Each number is 128 + 32 x the weight over its row's rms, rounded and kept within 0 to 255. Layers, rows and columns count from 0. The size above them is the row's rms in percent of the matrix's.

# layer 2 MLP gate, 448x128, rms 0.0595, rows 7-41, columns 0-63
size [ 78  83  87 126 106 115 104  88 101  67  94  74 115 104  97 115 123 104 109 112 106 103  81  98 113 101 104 111 127 116  99 107  59  90  98]
[[164 140 133  76 139 104 105 137 140 135 155 136 164  36 137 105 130 135 163 145 141 104  99 130 114 131 126 150 178 168 161 136 123  93 164 112 118 124 144  94 174 110 171 116 103 127 135 176 162 120 121 100 126 149 102 148 146  67 119 128 156 134 121 116]
 [ 97 160 155 109  95 127 107 101 104 145 144 122  96  75 106 111 116 101 134 147 158  84 108 181  93 132 187 223 191 106  99 114 144 146 130 104 123  68 133 183 156  96 123 177 137 138 129 127 122 113  62  72 134 116 136 126 138 132 133 188  78 164 120 147]
 [125 163 135  88 103 128 168 104 148 152 116 156 143 100 147 135  70 121  93 123 150  61 161 161  94 156 183  99 111 132 169  81 141 128  99 204 164 153 119 144 210 169 102 133  80  82 120 127 117 137 116 145 162 154 110 126 158  60 121 118 108 159 180  84]
 [106 160 129 156 153  96 152 185 142 108 121 117  93 131 147 137 120 148 114 134  53  94 163 147 138  92 133 146 126 118 124 114 146  97 138 110 130  57 131 136 131 111 223 134 132 164 162 104 120  75 137  58 165 135 144 102 135 130 114 126  61 181 174 134]
 [120 120 133 168 124 173 154 153 176 158  82  83 144  96 140 142 142 122  84 102  83 136 116  70 136 139 168 133  81 104 117 147 198 156 166 174 115 144 120 148 152 102 170 127 157  98 171  50 110 142 142 154 107 101  72 134 109 130 167 106 193 154 115 122]
 [ 98 112 209 139 137  92 136 117 129 155 131  71 113 189 163 115 101 144 161 113 206 196 105 129 136 150 111  93 132  75 153 134 106 112 124  89  47 188 171 109  62 133 118 173 123 153 131 173 115 151 107 142  87 110 100  97 107 150 121 113 201 133 116 148]
 [ 65 136 144 165 127 140 158 138 141 102 132 124  82 108 116 133 105 185 162 168 136 148 114  79 119 113 142 133 178 113 129  98  79 112 133 134 161 136 140 141 164 176  94 134 130 105  93 163 139 174 108 152 135 120  39 151 152  95 166 102 165 128 142 142]
 [ 92 111 139 156  74 123  78 172 161 138 156 156  96 161 220 150  99  88 118  94  82 119 149 172 144 146 140 190 104 121 121 156  73 100 118 156  75  93 159  99 123  98 100 140 154 108 101 110  89 117 153 113 104  92 172  93 133 186 106  95 124 123 131 162]
 [105 113 120  88 132 152 184 122 153 154 134 179 198 163 130  91  80 147 111 104 116 196  98 145 164 190 166 165  49 104 121 207 126 185 116  82 164 102 139 136 116 153  72 103 143 131 139 147 140 132 119 162 152 122 130 149 139 115 132 121 128  72  73 124]
 [117 159 130  76 135  74 147 131 179 109 126 162 142 147 162 126 185 103 125 112 130 138 113 154  98 126  99 162 163 123 135 135 136 100 111 178  85 150 130 136 142 108  89 160 157 130  82 123  93 112 101 177 117 173 149 138  77 139 131 159  28 141 165  68]
 [106 136 153  76 111  99 173 148 212  87 121 151 113 157 109  96 163 140 147 138  73 141  76 133 162  98 133  70  90 130 167  90 130  92 107 132 102 147 102 115  82 142 136 168 124  84 163 158 144 158 115 143 154 142 110 131 140 126 127 173 142 115 125 105]
 [ 78 150 177 132  59  63 127 123  90 113 162 117  84 145 135  98 104 156 124 111 121 110 125 140 154  86 126 138 151 134 163 120  84 157 116  94  76  78 152 132 138 120 115 160 153 135 120 148  85 132 139 122 180 179 105 155 105 124 182 113 151 131  80  87]
 [148 160 135 126 159 135 149 150 145 191 145  94 110 167 139  80 153 153 102 113 117 175 122 145 207 134  87  90  44  61 115 156 123 100 168 126 136 108 179 166 137 158 150 169 115 112 126 175 167 107  79 106 114 169 130 104 151 103 105 126  98 116 124 115]
 [133 193 118 128  92 120 130 130 104 120  97  76 135 152 112 112 110 161 204 135 107 124 162  82 190 165 171 119 108 103 106 163 139  71 167  91 125 184 105 112 175 115 179  86 179 183 117 103 152  96 108 129 125 143 153  81 160 111 179 171 129 146 136 135]
 [129 106 108 182 110 111 111  99 116 192 223  96 145 157  87  90  76 144 138  66 127 143 178 185 141 112 110 191 126  74 149 116 100 131 117 138  83 133 136 127 170 177 122 107 155 119 153 142  80  96 126 127 115  97 101 121  91 164 103 117  61 186 139 104]
 [163 121 183 166 163 143 171 141 145  96 157 151 155 112 145 109 175 118 142 160 130 117  93 125  83 177  99 137 173  95 101 146 106 145  55  98 147 131 141 144 113 190 117 129 137 118 157 119  96 134 131 163 145 120 103 109 132  96 153  60 161  83 140 167]
 [138 145 112 149 167 143 125 161 162 104  94 101  97  83 147 119  97 160  91 148 107 179 109  88 156 123  82  99 119  75 137 190 180  89 126 170  91  74 128 170 132 210 144 138 199 206 145  56 133 121 172  80 116 115  82 102 119 116 145 177 120 115 109 121]
 [141 100  91 118 139 135 186 104 113 134 151 115 152 185 171 133  93 140 177  88  79  84 163  95 131  90 137 126 155 109 131  54 143 132  89 113 186 101 148 123 154 122 145  67 128 132 160 197 115  98 177 164 143 138 163  49 111 145 158 117 143 140 186 132]
 [113 181 104 139  82  99 184 102 165 136 130 111 121 136  83 155 147 137 153  54  88  96 167 145  98 105 102 156 156 149 132  88  93 146 107 173 117 120 103 157  98 121 155 126 121 113 146 168  92 171  71 159 110 160  84 126  89 112 109 137 126  86 110 113]
 [135 125 165 196 186 111  98  99 119 119 129  83 117  55 143 131  91  93 151  87 113 220 132 125 156 127 106 172 108 158 126  82 147 151  46 128 124  91 107 126 110 138 103 127 135 146 145 109  94  79 142 108 131 118 170 141 160 110  82 131  81 106 129 108]
 [150 123 145  96 159  72  81 149 111 114 166 100 127  91 172 144 195 136 135  85 134 124 155 108 134 131 105 144 191 122 100 140 141 159 100 100 159  76  99  93 110 159 162 106  97 156 123 147  59 128 131 131 110 124  93 159 190 112  95 192 181 181 140 138]
 [119 211 140 116 121  61  61  90 113 112 123  78 172 119 144 164 132 138  84 149 126 111 114 116 127  77 107 149 161 108 192 140 119 129 165 126 107 136 156 106 125 128 152 109 175 106 115  98 122 149 227  80 166 131 105 173  98 203 118  92 120 162 100 117]
 [ 92 123 131 122 193 113 107 115 109 123 142  89  86  81 155 140 123 113 169  70 129 137 182 104 121 133 111 175  89 101 173 125  61 123 105 151 210 159 105 131  78 149 132 132  87 116  72 140  75 125 123 148  82 126 154 131 140 142 132  86 140 127 158  68]
 [177 149 140  61 182  96 129  88 104 165 156  22 127 167 130 108 135 111 144  90 127 136 100 153 135 144 117 141 142 139 119 142  88 120  36 147 115 153 151 121 103 102 125 202 109 199 158 128 100 149 172 137 163 139 154  88 132  93 132 141 101 114 172  84]
 [ 92 104 145 128 126 151 136 167 134 183 114 105 111 164 138 104 184 182 165 118  59 118  57  84 138 121 162 102 144 110 145 118 129 106  98 117 138 153 101 191 120 100 118 104 110 142 115 145 142 174  74 156 120 113 118 112 195 103 112  76 117 110  75 197]
 [114 164 117 186 101 133  97 135 150 130 131 113 188 147  70 136  74 137 122 118 136  97 185 128 174 102 103 151 114  94 110 151 114 133 179  99 162 158 116 163 161 136 165  54 176 139 125 128 152  56 141  76 121 135  89 162  68 154 162 119 146 121 137 149]
 [113 124 143 147 118 143 153 172 176 125  95 157 157 154  97  87 112 174  75 148  59 158 131 182  86 133 147 141 185 103  96 122 129  80 135  99 137 158 180 160 181 149 178 112  99  86 152  87 191 184 131 104 134 128  96 104 131 109 159 147 112 131  97 178]
 [ 97 150 167 123 167 122 175 102 158 192 154  93 136  74  82 130 152 108 125 137 102 173 133 101 157 115 148  78 170 135 100 121 127 127 175 170 113 107 108 131 180 121  84  95 119 116 107 148 193 147 135 148 157 130  94 136 119 121  70 139 115 139 153 160]
 [120 170 123 102 165 172 110  57 115 185 157  75 116 108 126  90 153 144 115 175  60 112 129 130  98 143 129 148 107 116  94 141  82 177 172 152 146 123 142 187 136 167 122 128 141  77  95 128 120 153 109 141  81 106  79 131 167  36 106 110 133 154  68 149]
 [133 172 126 113 138 119 134 113 132 121  80  86 135 153  92 139 130  85 164 135 150 117 153 199 136  93 134 145 137  97 155 171  96 190 145  85 105 168 149 151 139 123  89 164 171  94 187 105 147  70 107  83 127 156  94  78 150 194 112 107  92 177 109  80]
 [127 115 188 208 125 110 141 175 133 126 154 117 149 133 113  96 101  97 197 172 118 122 161 141 166 123 143 167 126  92 162  92 130 212 115 113 153 125  93 120 131 216  98 104 103 115 176 114 112 248 159 118 165 163 100 106 127 115  90 169 111 139 142 145]
 [ 96 152 125 158 134 114 165 133  97  85 138  56 153 141  92 130  99 149 159  67  99 177 102 167 160 154 104 115 188  96  78 149 177 113 163 110 107 129 122 156 140 144  49 140 187 147 119 139 127 132 116 100 163  93 110 129 157 183 100 108  97 101  75 145]
 [108 143 141 132 142 151  96 108 139 109 175 113 166 134 122 162 115 158 170  93 103  92 119 151  70 127 139 141 131 145 120 160 138 176 152 119 144  92 166 163 172 118 153 180 134 138 120 163 164  81  74 148 199  71 121 199 183 111 158 190 101 110 114 121]
 [155 146  73 145  93 152 160 144  77 130 134 115  67 151 143  79  85 121 145 130 102 116 145 159 140 121 108 147 110 148 126 114  53 172  92 144 113 135 160 176 108 144 129 109 104 123 160 132  92 152 196 100 144  73 124 162 105 105 145  88 115  49 213 124]
 [142 136  79 134 103 179 107 147 134 155  82 161 149  90 115 166  69 153 115  74 109  81 127 152 128 128 123 199 155 195  90 135 109 110 161 135 108 127 169 160 139  71 140  87 141 101 147 124 116 107 113 166 178  90  48  89  60 159  79 137 126 105 114 107]]
# layer 2 MLP up, 448x128, rms 0.0593, rows 7-41, columns 0-63
size [ 74  89  81 127 113 125 101  78 106  62 101  78  99 105 103 110 120 104 106 131 110  92  84  97 114  98  93 108 121 119 105  91  55  86  95]
[[119 132  98 159 133 174 167 153 143 174 118 125 114 119  98 145 142 101 148 156 112 132 125  87 136 143 198 123 184 157 140 166 157 159 107  97 140 153  69  79 133  89 150 109 128 132  59  94 147  98 151 151 214 161  98 216 173 103 119 107 173  92 101 134]
 [ 84 146 156 166 144  55  94 162 119 103 111  95 120 198  76 119 155  89  61 166 119  98  88 129  97 105 110 173 165 146 177 178 149 144 104 102  91 111 118 145 117 110 153  78 156 131  89 147  77 151 152 162 159 164  83 132 139 106 143 135 152 100 163  81]
 [119 112 174 160 170  96  81 144 128 118 171  71 115  94 155 130 139 134 169 135 123 131 113 110  98 113  79 174 128 139  79 142 159 143 179 116 119  95 165 141  33  96 143 119 204 134 126 178 127 164 117 121  72 127 106 113 134 167 135 120  87 120 116 181]
 [ 72 118 178 180 131 145 104 145  94 136 147 165 157 155 164 157 112 117 132  54 114 137 126 138 129 132 135 137 139 175 116 142 126 131 118 119 168 155 127 168  94 176 125 113 111  68 116 149 130 168  94 182 115 126 115 125 152 120 106  70 130 144 129 129]
 [ 96 154  89  88 104 133 152 138 158 173 123 184 155 147  94 198 162 179  88 100  90  52 106 126 111 104 168 109 164 184 114 132 117 146 133 195 161 147 157 116 120  95 106 133  90 213 105 136  57 119 103 101  61  56 138 117 128 129  94 137 144 168 129  59]
 [ 62 103 108 105 136 108 105  93 111 154 101 155  63 158 147 125 165 153 104 166  72 142  92 170 126 159 146  97 104 111  95 145 136 137 188  90 117 153 196  96 161  86 100 170 147 136 141 162 100 157 136  92 140 138 116 155 172 154 115 122 147 170  31 138]
 [192 141 120 110 140 118 125 111  86 160  98 111 178 142  81 149 189 106 120  90 114 130 150 178 125 141 144 106 117 166 159 157 166 121  97 151  96 208  96 153 111 103  96 131 103 181 161 135 151  85 116  85 126 162 147 120  93 126 138 184  71 110 167  78]
 [163  79 119 125 157 134  90 113  70 131 161 134 140 161  94 135 152 141 177 119 143 111 108  93 156 151 137  74 177 175 138 141 221 192 124  72 174 122 110 131 175 150 156 126 105 149 147 128 134 126 120 184 140 107 139 142 173 102  59 106 144 201  99  96]
 [146 143 186 123 151 112 136 150 112  84 115 107  85  36  94 101 158 100 105 130 129 106 116 107  71 123 141 122 182 159 139  72 134  81 115 100 131 151 150 106 154 148 168 125 106  94 171 126 162  62 149 151 129  95 143 113 118 114  69 142 136 148  99 178]
 [126 157 171 138 121 129 135 104 118 125  80 136 151 133 181 148 131 120 142 193 141 166  96 135  48  85 125 156  91 126 166 121 131 113 144 163 128 105 120 116  81 127 133 146 147 127 119 112 106 130 102 118 109 155 170  97  98 117 162 166  98 137 171  83]
 [181 108 136 153 104 186 165 136 117 156 159 139 216 132 105  91 117 139 210 108 120  92 154 138 204 114 114 147 101 149 162 126 113 124 164 194 118 154 156 139  56 153 124  88  95 109 132 141 140  98 164  99  82  96 130 144 155 104 146  87 159 110 157 160]
 [118 135  93  73 135 102 183 135 116  97 127 124  91 117  77 104 113 132 121 113 211 129 155 180 120 196 102 121 153 122  89 132 111 136  76 110 170 145  99 122  97 133 156 117 107 142 160 191 110 187 107  61 167  87 127 154 162 131 139 196 143 110 175 138]
 [141 128 122 139 104 158 140 123 100 111 100 174  97  90 103 132 189 151 111 158 115 132  90 171 102 108 156 201 137 200 104 135 126 105 108 138 138 188 162 109 162 145 128  89 160 102 127 128 109 158 180 117 146 140 124 132 139 126 130 106 127 214 137 155]
 [151 173 135 138  82 126 112 144 145 174 154  71 152 147  99 171 174 146 164 103 129 121 113  93 214 161 191 151 103 173 162  58 140  89 156  91 131 134 100  70 108 109 102 195 119 147 118  59 161 112 131 116 105 141 117  64 134 139 182 129 114 147 144 107]
 [123 128 168 133 146 117 134 140 150  97  43  74 130 130  97  80  75  79 162 175 135 106 106 153  99 124 122 178 138 131 110 115 134  59  96 172  85 109  72 107 127  80 150 162 120  96  78  94 181 206 104 178 116 122  74 155  77 142 141 116  94 110 118 160]
 [137 181  81 118  67 134 113 129 100 155 122 107 171 118  92 154  96 127  69  61 160 132 203 125 167 121 126 168 135 121 103 151 167 106 118 116 118  93 109 186 180 110 145 135 112 115 116  91 176 106 141 118 119 111 172 152 155 177 122 175  95 147 146 172]
 [177 120 117 165 127  85 120 128  45 143  94 146 120 152 137 142 151 111 122 171 136 116 123 142  38 111 149 121 152 151 114 174 130 117 111 145 102 136 127 175  60 105 151 141 150  92 107  66 144 155 176 156 164 132 123 124  77  95 118 140  90 134 111 132]
 [ 93 111  95 155 141 109 153 169  86  85 164 112 119 121 110 107 127 210  33 172 146 130  65 138 122 113  67 135 171 135 102 153 175 111 203 128 112 114 160 106 188 112  96 112  95 143 181 184 132 143  83 134 181 175  87 142 164 153 113 130 148 121 107 133]
 [159 114 159 132 102 119 190  79 177 120  80 117 147 124 154 159 116 130 114  97 154 155  66  91 120 150 186 173 188 140 106 143 123 141 126 184 101 120 117  91 137 104 162 130 114 109 144 121  56 206 147 107  95 160 122 102 114  94 110 120 104  67 120 145]
 [144 157  92 178 164 140 130  85 104 127 156  97 151  74 116 142  64 102 160 118 117 138 119 120 169 125 106 159 147 152 102  86 114 141  94 124 124  82 115 125 158 184 154  94 149 109 141 135 116 135 167 127 126 183 169 122 176 116  87 146 123 137 168  96]
 [ 95 130 114 154 175 160 164 111 105 109  49 106 117 117 127 115 159 191 171 112 132  57 116 138 151  77 132  73  63 138 137 163  92 127 131 115 123 158 118 166 185 106 211  95 122 172 185 148 111 134 108 148  99  78 100 137 177 111 123 109 155 159 165 162]
 [128 130 144 107 104 104 128 125  66 105 167  63 190 110 125 147 105 138 164 119  87 159 123 156 166 101 141 138 133  80 190 103 139 121 107 114  98 146 140 117 123 117 164 122 136 111 108  73  95 172 190 131  89  53  81 125 118 150 161 113  85 105 135 134]
 [187 180 124 222  88 101 150 179 138 150 125 150 131  89 114  95 154 101 127  69 173 149 123 119 141  98 165 109 101  90 228 169 143 117 113 185 143 111  47  91 130 140 137 151  92 130  85 100 130 142 127 122 100  96 132 110 187 126 104 162 124 117 143 165]
 [ 86  95 105 158 117  67 132 119 137  97 167 168 130  78 100 118 128  89 154 192 151  97 123 107 114 106 111 129 118 129 148 101 164 139 190 138 148 106 127  97 200 132 165  74 136  63 122  83 159  84  99 160  74 123 149 167 155 107  94 154 157 154  85 158]
 [145 151 161 136 188  60 135  90  89  96 147 188 139 123 158 154 110 146 127 146 140 133 103 152 133 131 136 192  92  72 119  87 122 164 156  88  62 110 169 124 150  87 212 157 184 127 160  73 174 108 129 138 144 129 131 123  86 141  98 104 147 139  94 128]
 [150 192 162  50  95 134 144 197 125 109 120 130 156 121 103 115 116  96 107 151 155 113 186 105 140 104 115 107 119 112 116 113  82 105  85 137 134 122 174 104  96 116 150 111 123  63 106 142 154  98 191 118  69 179 163 147 101 159 116 164 144  79 105  78]
 [151 122 143 138 105 138 141  85 152 175 151 101 105 131 105 147  87 112 122 138 123 112 109 106  91 137  96  77  98  98 188 171 139 124 115 142 179 155 142  96  85 118 157 168 151 167 106 133 136  89 103 136 120 105 171 107 116 135  74  88 142  98 157 136]
 [ 62 199 179 174 143 121 115 156 139 145 123 109 150 179 146 117 182 183  39  98 110 138 135  99 134 144  46 136 124 150 114 156 100 184  99 145 111 142 127 102  75 176 115 153 155 167 130 121 185  99 118 103 122 150 118 124  90  88 102  90 149  34 118 146]
 [116 154 144 211 113 126  94  94 153 168 161 106 156 108 154 160 106  74 141 143 132 116 123 125 126  90 128 105 100  96 149 174 168 115 159  82  97 121  75  81 116 172 113 117 154  93  73 111  92 144  97 135  96 156 203 106 118 123  65 154 125  61 127 136]
 [145 115 120 134 100 112 133 127 157 185 169 138 136 130 125 126 116  83 125 106  94 106  66 163 131 142 160 130  52  73 152 119 144 115  64 185 141 186 191 129  64  45 150 184  90 148  99 138 111 142 180 140 128 150 166 111 131 125 102 182 160  70 145 150]
 [120 122 113 128 175 144 163 124 131 194  98  70 137 123 168 171 180 105 107 163 187 176 146 124 103 109 144 153  93 157  81 127 126 105 127 125 142 163 177  97 105 140 111 125  61 157 130 155 112 167 121  81  63 167  51 102 145  99 198 119 141 109 185 195]
 [158 127 136 124 136 156 193 115  86 135 166 119 145 165 153 155 184 119  97 177 151 127 157  90 112 100 124  68 131 161 175 113 134 112 144 139 138 132 150 154 106 192 198 116 102 104 150 104 146 174 143 185  91 199 110  92  86  51 128 125 124 135 124  90]
 [150 165 170 149 180 113  91  84 124 115  99 145 143 200 131 134  88 146 117 139  67 134 140 152 124 137 159 137  87  56 102  98 150 157 122 150 128 171 112 129 109 137  57  99 135 149 107 122  80  96 127 134  70 129 132 148 162  89 160 139  95 125 150  97]
 [ 91 113 111 125  82  91 150 117  61 141 164 154  87 102  94  66 144 124 153 112 147 117 104 153 141 130 143 103 183 117 164  98 103 132 163  80 160 142 158 154 166 196  66 166  85 109 140 162 173 192 170  87 176  70 112 121 130 170 125 121 165 184 142 152]
 [ 90 109 134 107 197  71 162 118 129  95 110 123  51 152  98  88  97  99 114 150 121 154 116 121 117 121 152  73 140 115 122 169 150 102 119 146  98  92  78 130 157 159  87 192 161 153 109 165 114 180 130 130 100 146 193 145 162 110 164 152  96 133 108 146]]
# layer 2 MLP down (transposed), 448x128, rms 0.0545, rows 7-41, columns 0-63
size [ 70  87  81 119 107 113 116  85 145  58  91  82 110 113  98 140 119 105 109 118 104 120  80  96 105 109 106 106 122 122  98 106  43 100 128]
[[118 123 124 146 101 160 104 122 109  82 108 155  84 188 127 176 155 155 209 105  89 128 183  86  87 129 105 166 118 117 110 160 152 172 154 137 100 160  98  77  59  63 133 116 144 131  91 133  82 137 138 166 184  96 117  94 126 187 160  65 139 176 138 155]
 [111 128 114 122 103 126  99 107 139  89 162 185  98 118 103  97 142 140 146  91  84 102 166 164 178 125 134 149  91  87  73 148 125 159 104 132 140 117 117  92 156 172 161  94 138 116 104  96 115 155 119 154 144  60 126 126  98 193 118 109 109 193  96 132]
 [157 123 129 123 115 131 165 153 171 139 103  97 185 162 157 115 117 108 119 162 120 148  95 101 103 110 103  78 164 167  54 143  44 150 110 164 201 117 183 107  70 130  67 119 163 168  91 135 181 152 145 147 102 148 124  76 172  99  81 210 107 111 163  71]
 [ 94  97  62 144  91 158 101 115 151 123  95 196 164 148 106 181 147 138  76 148 112 123 130 122  96 173 107 156 114 145 116  98 152 103  84 123 123  68  88 110 120 104 216 157 129 120  99 143 172 147 116 135 189 127 117 118 150 191 182  79 100 140 128  73]
 [112 119  87 102 119 127 136 124 159 179 140 160 117  81 153 165 125 132 135  52  97 155 112  79 202 152 154 111 156 143 130 113 167 106 146  74 183  97 146 158 156 159 166  67 124 134 111  64 136 140  88  83 129 119  98 141 124 193 175 146 123 122 142  51]
 [127 146 144 127  91 128 140 159 105  44 144  83 185 118  69 187  99  79 134 176 114 113  76  95  45 154 107 148 123 131 138 130 128 132 120 118 171 107 179 172  93 150 123  90 130 134 114 151 116 117  94 175 102  99 100 146 144 155 122 127  55 118 183 102]
 [140 133 163 169 111 126 149 115 143 131 151 177 126  73 129  74 126 126  87  94 144 145 125 183 151 174 128 125 113 144 176 206 183 163 110 125  87 136 131 166 113 111 107 112 137 166  84 105  79 100 143  92  75 142 218 133 139 131  83 122 126 101 135 145]
 [ 93  83 136 140 106 180  77 134 125 156 167 158 127 226 142 102 120  90 108  78 155  39 100 104 126 129 125 108 115 177 130 153 111 127 142 152 151 155 128 119 128 155 143 175  91 112 156 130  79 130 101 104 142 116 126 134 171 112 109 106 107  89 141 123]
 [132 139 161 181 146  72  78 136 116 110 103 143 124 114 108 143 178 168  97 150 127  72 135 124 114 133 133 123 222 101  94  72 109 121 153 153 131 155 137  95 138 129 196 134  99 105 166 214 103 117 132 124 129 132 169 135 104  66 135 104  86 122 147 150]
 [181  30 129  91 138 121  93 109 131 120  94 101 109  87  66 150  86 199 154 152  77 133 139 116 124  85 113 164  92 136 175 125 114 104 131 102 148 169  59 122 112 166 175 152  90 117 105  61 132 147 128 160 156  34 162 124 138 105 155 128 137 102 147 112]
 [ 78 129  98 130 145 116 104 176 179 107 107 110  55 110 148  95  68 138  75 176 110 133  91 166 141 157 129  99 128  79 138 144  90 128  99 114  75 128 148 181 138 140 107 165 151 136 141  84 153 122 110 141 135 135 132 130  99 102 159 139  84 129 146 139]
 [158  43 149 131 105 165  60 153 149 119 116 128 161 170  86 129 137 139 106 197 141 151 103 139 210 165 155 146 176  77 112 152 174 142 154 130 169  91  69 111 128 124 148  56 142 151  85  90 143  58 112 117  49 131 108 110  80  96 119 117 126 169 164 156]
 [ 85 202 121 156 189  99 162 137 160 206 155 129  82 105 188 176  82 110 115 126 102 124  96 140  99  75  84 102  68 186 161 164 122 113 102 132 131  82 156 147 176 167 115 206 108  98 129 164 133 107 141 137 129 128 129  85 145 164  94 109 117 121 135 120]
 [ 90 116 136 106 122 124  80 145  80 102  90 167 142 142 105 103 129 101 177 176 110 173 168 102  87 140 122 128 164 151 163 101 136  72 145  92 124 162 158 101 119 169 156 146 177 162 105 166  90 168 102 177 155 173 171  43 159 165 160  86 105 169 145 148]
 [130  64 209 132 129 111 137 151 130  90 147 101 105 112  74  88 139  59 105 112 143  99 138 109 106 107 167 129 148 185 115 142  67 115 124 142 163 144 145 131 141 195 147 250 144 146  89 130  93 140  61 127  95 187 126 160 146  78 108 152 144 146 125 114]
 [136 121 127  94 126  98 149 138 195 127 123  91 116 107  97 114 141 138 174 155  91 171 195 209 191 212 130 163 160  99 129 130 115 109 134  97 148  90 122 102 122 116 120 122 178 107 155  93 107 112 143 125 151 165 140 146 134  59  82 121 142  77 115 122]
 [167 112 145 105  99 132  90 128 151 136  96  72 114  86  97 121 134 125  63 123 117 125 174 117  93 173 120 160 142 134 140 136  49  87 134 137  93 134 105 109 149 104 107 103  53  71 126 153 113 184 142 139 146 123 218 155 164  77  58 110 181 102 127 159]
 [102 169 110 139 119 126 164 143 127 142 164 153 164 162 161 105 127 140 140 108 140  72  97 161 123 143 146 103 146 126 104 103 118 114 122 115 224  99 157 132 104 129 158 156 167 160 120 129 130 115 140 117  96 100 160  84 102 133 153  64 147  79 175 107]
 [ 79  72 137 143 126 106 153 109  95 132  83 130 171 117 155 147  77 113 189  75  98 151 129  80 190 148 181 157 148 142 162 100  70 106 148 151 142 144 128 165 122 159  89 194 152 139 137 109 149  90 142 152 127  76 107 176 108 187 121 112 183 118 140 108]
 [124 122 154 133 104 192 191 125 139 143 109  94  68 104 151 110 178 130  87 185 121 163 159 146 104 138 118 172 174 170 101  78 125 122  90 156  88 144 111 124 108 125 149 134 141  64 132 174 131  36 142 131  97 116  41 101 105 152  79 133 155 149 112 112]
 [201 115 110 120 144 148  94 182 102 138 169 114 142  75 143  48 135 117 144 112 187  50  85 125 117 126  93 119  55  81  76 119 137 126 175 121 138  94 109  86 158 162  62 147  91 107 197 142 148 175 150 176 143 121 150 158  99  88 132 122 133 142 144  46]
 [128 121 153  89 104  99  86  38 127  73 140 147 138 142  71 147 135 126 140 154 165 115 138 161  99 100 133 124  85 147 196 116 133 136 161 173 153 114 112  74  98 212 114  88 151 143 129 113 149 170 114 115 137 103 149 143 162 192  30  99 145 146  99 178]
 [116 128  98  99 106 175 135 139 139 186 169 153  82 123 161 117 100 113 119 137 165 160 140 137 144 151  88  56 173  97  88 179 186 119 208 126 160 142 148 134 111 102 149 112 100  73 123 115 108 112  77 136  98 144  82 152 164 112 106  83 103  85 153 137]
 [ 59 129  95 167 134 114 128  90 164 109 119 110 159 195 156  96 168 147  97 148  97 142 175 172 107 155  80 151 128 123  89 121 110 135 125  80 169 146  88 107  83 163 135 101 101  96 135 139 167 147 122  99 138 134 130 112 194  96 155 118 105 115 181 160]
 [112 128  72  76 118 131 111  40 157 138  83 122 136 112 151 175 129 134 117  91 116 148 156 131 102 107 136 158 184 126 185  90 145 119 127 134 163  70 143 113 143 157 103 100 126 138 135 123 128 146 131 145 166 121 150 136 142 144 124 128 185  58 109 123]
 [137 164 139 203 126 132 124 119  77 153 109 123 103 113  64 146 125 105 158  98 137 135 119 144 121  64 173 116 129  79 143 121 156  96  65 130 148 129 103 133 139 221 143 111 120 132 127 143 213 154 128  99 146 142  97 172  84 139 156 125 155 143 117 125]
 [123 183 141 102 145  89 142 114 120 147 134 151  93 185  98 140 184 147 171 141 137 127 139 119 129 119  72 168 112 140 133 179 148 150 138 155 125  37  95 132  45  98 178  95  98 139  92 137  98 116 135 146 157 117  67 173 138 167  64 136 122 158 146 117]
 [155 126  90 102 104  93 105 143  86 154 137 184 135  59 128  95 148 139 120 129  86 143  79  98 110  53 141 128 122  91 107 163 142 121 187 152  98  76 107 118  53 138  87 140 117 161 123 175 133 134  95 132 131 119 149 121 104 136 165 118 125 162 188 137]
 [ 64 112 146 157 104  68  80 163  71  99 126 146 166 128 160 162 130  74 139 130 140 131 125 128 134  75 148 154 125 163  71  98  85 134 116  88 173  77 158 130 125  84 168 148 131  92 144 123 153 199 171 106 174  90 138 118 133 143 126  54  92 110 139 215]
 [134 128  73  91 186 162 160 101 172 155 107 148  95 101  92 136  87 128 118 115  75 184 184 112 123 141 140 148  83 174 118  74 175 121 188 132 191 139 175  75  75 122 111 124 116 113  99 129  52 156 108 143 136 158 131 127 119 111 144 123 138 127 154 132]
 [118  84 161 124 146 160 145 135  69  90 110 111 109 130 142 134  76 145 209 126 192 171 132 146 122 131 221 150 109 135 111 154 142 134 151 130  97 151 160  82 133  93  73 113 146  78 146 141  94 106  83 173 100 154 105 189 150 123 115  88 119 175 143  77]
 [108 154 124 159  96 138 164  92 124 143 126 140 173 184 176  89 201 136 104 125 162 162 132  51 132 137  55 127 155  86 135 102 120 129 119 122 106 142 172 144  86 121  66 154 111 170 136 144  62 143 120  99 136 113 118 184 130 168 131 102  90 104 122 129]
 [117  88 148  90 215  93 165 114 168 184 159 102  90 108 168 127 148 153  99 111 163 132  49  85 149  93 135 121 161 193 110 109 179 126 130 113 159 136 173 114 162 169 141 101 131 112 107 143 140 161  85  85 122 147 153 156 132 157 127 146 131 125 106  73]
 [135 111 147 175 136 182 134 119 107 173 105 104  74  88 115  69 113 114 137  93 103 148 116 100  63 142 198  66 159  69 115 135 148 120 115  65 112 164 131 105 121 162  94 176 175 129 103 104  98 136  82 153  87 117 176 165  85  90 164 114 140  85 134 115]
 [121 120 150 109 110 135  96  84 102 167 135 110 132 134 147 128 161 157 124 132 106 127 147 154  82 118 173 164 120  78 124 108 155 222 149 135 130 150 104 114 149 132 173 154 161 129 132 123 143  73 184 120  97 139 191 146 101 141 193  96 100 126 151  86]]